From a checkpoint of a small transformer trained on Wikipedia.
Size: 1 head of 64, 1.74M parameters.
Each number is 128 + 24 x the weight over the matrix's rms, rounded and kept within 0 to 255. Layers, rows and columns count from 0. Numbers have three digits each.

# layer 9 attention value, 64x64, rms 0.164, rows 43-63, columns 0-63
160146095103156138155137127147164134183128141126145125146096171065145184149114147103141120149104138149100138130167123091113129114167094143166112147128152091141118125131082118138162112135117105
149117122157149124122117080168138133137132160099132110151105174078124132138103144122105129103103125130122097127145075117066122151128073123168125163169150133163149149130106148102150135127192148
080125135135151121199141153098106184133161119162128160135139112114123137147087135155108135099144140125126129164148153100134166117113164145128131111106115073149100137114127118092144123090105159
112175072130099113141129137112087141104094167143103096141134075106122108172084155103155134133119157138107142120108163118139098106186121130116146134120158135080083118113115105169110124182119141
113102135135101158157096128126110112137132147096111114146122114122136127143140128139127137139134173133133104136117149127132102162122130100139121112135140108133133112117140094149139098136112127
106119130120086134047136146138140169144119098104146144154153141139157124100133146111122116128092143114136119145157110164094157154141130121134129107122162182156156113103130140097137131158138054
123153151140149103121092115124121108124123114112150134138150151131087125129126149141164125065120098167118109125127159132142112119123144142087175148136140117116122089141144138102117155157065133
092153147134124144151135102112095165123111112079164097120109122147138089148137115142100099093108152169127154091107124088133133170129093134166114127146098124106150193096157162104173104105131126
115114160138098110117129122098132149144088181128147132127168069101152114151133099119130138174138151141093136093129131123097129138078108121160136135115085122163130170074151164136164174111168122
096119148100160167168131070125138148088104133128075101140131120102124126117116097100116152156117161128135102120137130126074127126123089140165117124116185098164158142131119156145157115106157129
204140069064126148105087157155159141142137189159089134115090161134119135174095134105110138163089122119091136141167134134120139089103115101157128107122142113156104143156110143144152107165151151
084134157138103098137155116118170099119102086118173137138149150134077110120134103164121148065166106139151138098110143123115150094097108116092135147147139150125141143076166176117138147090081170
166101103114101132121111126137152074135136159138122134136154131090100128156124167109121166152167126152110164135121158151095114109141132133135148146122133130147133089118102139140120153154101130
129128131149092146099139119133152164137125085074137131124114124153145083089140149112084102129134163128160128176123135179100114167116123122137118110135124182140132135093131126146102163151126071
142081101145079099059158128112146106147142113136146151128153148101120130149131106114096144109123130092176153150150080125078131106103103101147151156136123126164130097131052180135136206141116119
137115127068147164103114132124119180138161155150118169103144142157153130136115106089123129176127154150129142120149152180096147115081118177163126094099105119162147124136084137124115154083153066
147124147136099174099088155139121091130112127114145138111136128109140104113158181115166146137159142119152139152118120137146093149125135110131100173147092144072086111123085129119101145174083137
110136139166168108137157084099152114139106074115174125146164128087138155106156163115124117140132111150122154099124146134112139128181098160126104151125141151109133167104134112119171135111137101
127172083122107138090132140162122115092100162189097143133152106111157118150093120096167123105089122105149146117121131155124140133163078106134144116112177153133108133132074157163149128164143138
114163113139164109128124148160149140105141138193157149106157130115119142158098167139162127070106111158076155146145098100115131151181141171136149144130149167151091112111178182103174125133137170
074150160146176099104158123140135127123118092166149137121161115108151159117149127130133099110154122093116133158151143111110160077152113186124159116087118161121110142139101159184131158131115152
# layer 9 attention output (transposed), 64x64, rms 0.121, rows 43-63, columns 0-63
106134147113146155085172144067105091192166125111129105148105126124154167038116141083131099116147114115142135104134143090154117147181076083141110152168110101117125145117110159113135103122125066
134127196153119169124127119145056133157082142163190127168149079123180155082122100166097166125153106125110084095130129124174151118149113136126138150155151114186147127126110112119126163116157094
068147150123151134163162139167141148182176120114122141107122144155098095162098122167083138046118142125162121156178118109115123151155146133144100155107110070097143147126110077097109120139130134
120181099124160103136144112061104113097075118091146147170115106108109122084100120123115106124084095122108133098106066107078068094197132164122114177141087134128067135136127100121091136190147168
120133124124121125121131114117125123135142115125127126137128126104124113136131134125129133126130140139125124132123127121127128130155113122134135122136124115135123125116122127126124117135135127
119106115105095129115125156140110106113083097106117156120121132165144115111089144119110133131130148174127136127182121124102180137131099083123159102085163152161131110136128152095100198137114117
130133133118118125119095139113125090132135139133155116149143126105131144146138140126172140094106116113101103148156153154113096163109111122103154162085136135124091121142133124125089147120116133
098166141067133155126148168174117163118173096103129137170117139143160150111173111147104146084118154141081125107105157128135141083147108150139173223131140131135162132122176147110169124126133159
079144151144163094181136128108085125124080153128098145151136133106126106118100142145116148144153135128073160157128166096110166116063098125154149128145127067133141162129164117211185147183177114
101145148124115173137125090091118160104095101138130121098110137141131109124085100110124133090126135125134089119130162060104110098140124194111145132112140090161153152102108172139130095136153087
174134159113125095115067142121123146104196140108112111151175118128114109089097105141113090159135062123142129118130119127143146088070121090140108092152086136138129184143135114127123097147103077
107163117121117111118111147162151129130103165131148126123141120098117107172165159118100200097136105099144112089132173157107149141044091139175105176076143162074161114113143155105129161117140171
129140102136113126131120137102127118139120138140120120126148105103127127129112145110125119137141120130138142127114127116126121139111124133134127129135124123125116135122123120114121137143118126
127137087201107145106137137151167167123092125117106143162111119162143117135127119123114100119163115168114133115123127145116140110116115118111182124147178112148136114132115160134097160142083147
124089118188118119066089180068109126183073119142172188088157120088166130113096150132110140101177134084167188141129126154110160095040176117159148168155134130142156116103130118114103190171107126
120149102164114190187129157109130128155170143112096145091183174186148123082078118112161062121130112144108129184137126130070149130065135125113123112166143121145139136148151136136152147093140085
091100137135105146096100114148164100153122100118136121111151140110175110150106098084136119164154135195126122144082103141176106131115106110130143133148091165046094130102130090170102147172119145
109141117159163160126149155112089109130075083146126108128107143156142158141160158091110083114089118133132142099126168157155134123147094146122120154122175127100131122124087145139150176090146127
122126128097112140131110123123143123084115102122155207130157120101163116082080134154155092119101108074143153100115128126142110078149125156109157134137131155132112138168107129155108185150143129
149140178040162080155147138142141113164104142124105194063152084137150161136123113147142145110115095099061157103122120154148119161163145148127107154073175121123108133193151160070105153150148138
122146136114161138133153137144141124111094126133134151095116090151163134144146129137151047118146125099163151150176121136141118144138138149163112145101144143124121115127113152207115200149146111
# layer 9 MLP gate, 192x64, rms 0.21, rows 0-19, columns 0-63
124167111133136168119154123114117148132140185105117148169121119119155121128135155122104101101101120134133075159129157172151118118165157142138123160178102141080117150148129125122093119188145177
157157126131155112151092144125129079121089119121119084093094145170107144118123142145127115127135107080141093099154135081136117111135159158129114125162180154148114094137177102128118102133147120
134124123102130164188088142142117107142151118125136106105101137111146130088150166104122117122156128150103133140102173138114135073116153122106108139090119137161097146126148136112126120128130077
108208134095119134089173134072118123125161093097090101152115152084133141118111114141168148161128152127119116136120098106147131129168124106102136144166124153129135175127124107110129153089145147
107099089143121121124167125135096151109160106142093146109168106117142134145107132140115113099121112145147090138126109140081114103147148116129117167132100171123103069121149110172111126124119132
092133115065140124127136147170149072156121116120143128116150081128133141140143145136109133108132137137114118131138178148112150141107150138124117135157158135146143104100116148115118159108151147
143078115112118137129097145129101130096169145108113141114120163147104104183147130176123153109139156170109086122119154158106105147156148146146121123148122115126113078114167099146139116096145147
130117136175088104136110111099157139124150127150068128124155125123109111111116077134163119100163101119134101130100118151146142081118148132114127130143142121161125111105136152110127092091136111
128130130119152093118107113127116157132131177112123173110177133114100125153149077132132121122122148124062133103107123138137135137136122157139117139148129111145169092123115150177146128153168120
116137141114160134119110146109133123107134146096154134147117086144173165140103156126145118131162089071135135149099119114125110183150169117163057108118117110131158096122155104100098127088146164
113127124111140092169146143136133155081139119124147116170171134144095134113128134146194112113125137125073156156108101130120155149161121118129113161188137119131150142123112141107135088131132115
143142132119071169117092118100126123108128097113107132145145143125116093122134117108087082151103105062143087133144125149141124159163137160139125116121150114092143149132104119125151150125099102
165141158140126128154116115120140148137126108140105134153146083132104169112123121134104092121112097125114096109145155139136112169146120180134093074127106144144150106097119147124084142082121128
088157134114137125153123068145122125083146141118128191162120153131124102130171157161130120141079108147114144149119152121098104121106152136122081152171153104108143100121158136082101117107100151
137146114097138108098088154136127126130104108156098141146090145131129076129085133083108141106153160146150093150118135161086088111150113115121148124140102107132129093143116161139128142138116166
136122169136139106130118064133141138167145143159126095164103149111103112135129119149099123116133137107116132119116131150158126107152098119127125106161120141105137120108110135092164109126101168
062118112134120118102156167112136102095178128132128118139096116118094131111117121145143112099148116074130099180140100149119101134143133103151114125120114137130139129130116130096126122144114068
119144107070127097147140152160118091102080115131180117110130121097140137122156129128128137106149162129122176106151173163109112116093120079102116143144174158136118151116129087127121189127117159
134128110135164099147162129112110120120135131156128156097106097094145102138136090146140077139097121128106175068096154133150127165129133089070128127135085141098153136086107117137157075103107131
126169121110142133119149113108143105094159107098143146130120137121121147168157099188098104137120170118132108162112159127127123090129131153140125161150147130184137102101134140123136111185107147
# layer 9 MLP up, 192x64, rms 0.19, rows 0-18, columns 0-63
112140136116145117117112049104129138140112101066141108149091111159140138131101124131123122164156119095149137109131121169147110125148140122109086130097107122080100159197133141095144159106118130
110123123108125154081133165105180169138114105141143121132129145144099129120096123134108143115158155143097130134120134146131121086091128147059115091161157148117145097109107146108092116111083149
146141137094115100085129132107082123078134092155102109107135116141118140157124103166091139131122147156121119154115133127104144147161090137125118148136158095151192121145147163155121114127126139
121127058098157138121131144151111111170120115124137126114067100183116116158113117086138122107147088116101132117152132092130171161114101163104100138076124111086126091142132153130129135124116136
080117139135111121105132115093150131114116112156124126110136175147168104132180155143175123108108150117112142148124136135150147086134056116150125112124129138128133153127099150061140116120151119
090119135158156123120145102148162100108135145105116101116124108085109085160096131151053122122155106121151148091084144088146109144131139112135160095104116154140135175113095131129141151087120116
174085145155130150109099118107130104121157106101119187128123120139126178151148151105118152136123098120192176116083112114109141147112125159148116107120137173138168161118085135102145188092116135
125118127116125136113161144143122112146137143133099153149100133146153132144108132133116152132103125063111118139170174169096141144123112118130117168163142103138115119093159126086131108119161179
132147123139167176092113120102081166179118135094092162109131123113113169108147150096128147117101153130089151137119104140126124096171144200133129132139132087134119130148133111090137137115131129
129157081109151153157124128076141126137112093136091079135085168148151132125134138139117104120135133119150127079134137147116094148101126107111121110098116096124121161156146117137127158110090134
094099112106117117097167129143152136112111144108107140073088162121112120163140115157110106128084105096146098164119100195175123118137141130153121127119120107125146168161133117175145132151165131
138121153101108150099122128137130106134083119135135142151095109111149111142160153100133154158170134140133151097137141128091148147137133098130116125158166154080174122162122151150100140144106136
124123139149137146164167080138162135113142098121100133174099137120096117119101096141122144157095132119138100121154109095145124127135124128148111087103138104158131170140137117108106145129143122
121072122133119130100131136095163159139120112110106089117176084110109133149134124106107142110150192187156110151161142136124180157095097100117118124121143133114194106161102109075115153110125142
126136172116116141147125173143133156085137100107093143108137128124140151095119148147103102152138081116168114129111144116163143133126155154124140126112153134129176121116130096157165106147140165
077130160137095125099099134141132136154130142171093124132112150087114131117151125110121117111121120148153160068186140132116136111136115101145133087129136123119129119165114154114135113125129130
078125093143158117126125125145140087155090157122113160160153120159125131132087177119164152094101124129117090183132120129110148116134191136119116090131143101126123149120114164142108132110097116
111107161110107089131174127148134138126094156082124120148080126117150116135108087148157209145132127135156116083105135102136144089116118120105110129114083125084140181125139151102114114147120100
104156096092151103104165118127151176158179129172096160150147102103158126108156115130118139133104141143082155119090130105132113105167125158095193142142101110142110144119155146137153131122142133
# layer 9 MLP down (transposed), 192x64, rms 0.179, rows 0-18, columns 0-63
160145077134088165088191115143103190093136173155139137114150123161147090122128133108123124131108084137108109126128122162153094083135110130158151150160131145157125143144111129098125149147134108
122089096135124101115125124121089135142131125138134131126123097133138107109122188088159100100134091154081154125130140138128088151148159131094140144155112091138162168147105117072103143114124106
124085146169140084086139122086134182133111088126143119120101103138160120131122100147103108112135122128129140172143124125123154170106054139117094087124131136096118162140128143145152156128146127
109153135145101092121123165130137099109159146133163103169153134128141162106048117154115156135109104126127148144113110135140129124163135131160150165161098130110089113103177085130118170135152160
143119123152112124152107126118110188073144114135107132121114121110157110150105105105120125108170094144159101099109133124131105129053154121095135142152105134075138110148150133160116102129090122
167160164136142139111111130127138139132127104148087124184154141148152113094095101120171171144099111155147122103134133132137123116099150122136077177133117118135116087146154125127129075148124132
131129126168115106092157132185112153126117136124155095129081158078126116140099167112150048149148159119120117148111143131119145150139150152140145146086153114124127081121134110134126077135129153
164158139119085146106139091091136120102125131132121163130115112101158130125124100143105131145154114127111179130090131126090092142149093133093116160163150123141135130111116150116089109099125168
138123145095125105132146102123117134145144129110126114128110109094125109144107132113145086136119178139097139106101126110116164141040134122113081119087110136187163105127146153131143102155065096
136101096145186147148112138147134158153137139156151110128140119128176108076134146138130138147162114116121116117107145164114132165153160115143117153160111123095125094138134088116146057105114114
122160145099144149155132136138143122120121117165074146181128140108141153109107164099131197181145136097146123121134124101126135119070171063115125114150133139108111125172155153098104118109113143
118113124152179138148133102148134110151129134135112136086130142116093146153147126103175101118159156152115141115105134099161130147075096112101144132130126097124164150130116172124120102106149122
165130155103094108146119097098132149120119129121116074121147131151166085103122100115083146125139137133111140110122112142122122144145080134139099113137137107127152134151115137131119107177166105
130108120118135132120083116124133122121133117108142124094145110111169151125086120125120124109181170053131090087151161124140147159123157120119145123121167176111140133117110132149144150136171091
105099092140101131104193085160145133089117123132103089158143137089132129166124094089121121091119139145096117148158106110128122125154132115130131184141114155092130121111117141122109105126126132
149132105133095082115132156148158129124145118143125174135107113126169166134096093106109138135108117135164138132106131116089146122121118119105106132098126111115134137149113132066127162109127112
114134134093150123117098138108114158160111089102119131138129146111135156097106107113114139191138156140119136130139108093125126124177095136172137138074100165131153147175108138155117119125146159
162165143136129136136104146114134164119125120122095100098139151134051105126116115139146068123120134115169124087137120119111114134105130095127144139133092125179098088112144102128165154144118132
135124115160127131139128164151085120111108171170156106129111106117121130187126148126088174107128144142120136117163110139090159173096152146135151129122129134162135089145060171113131126142076143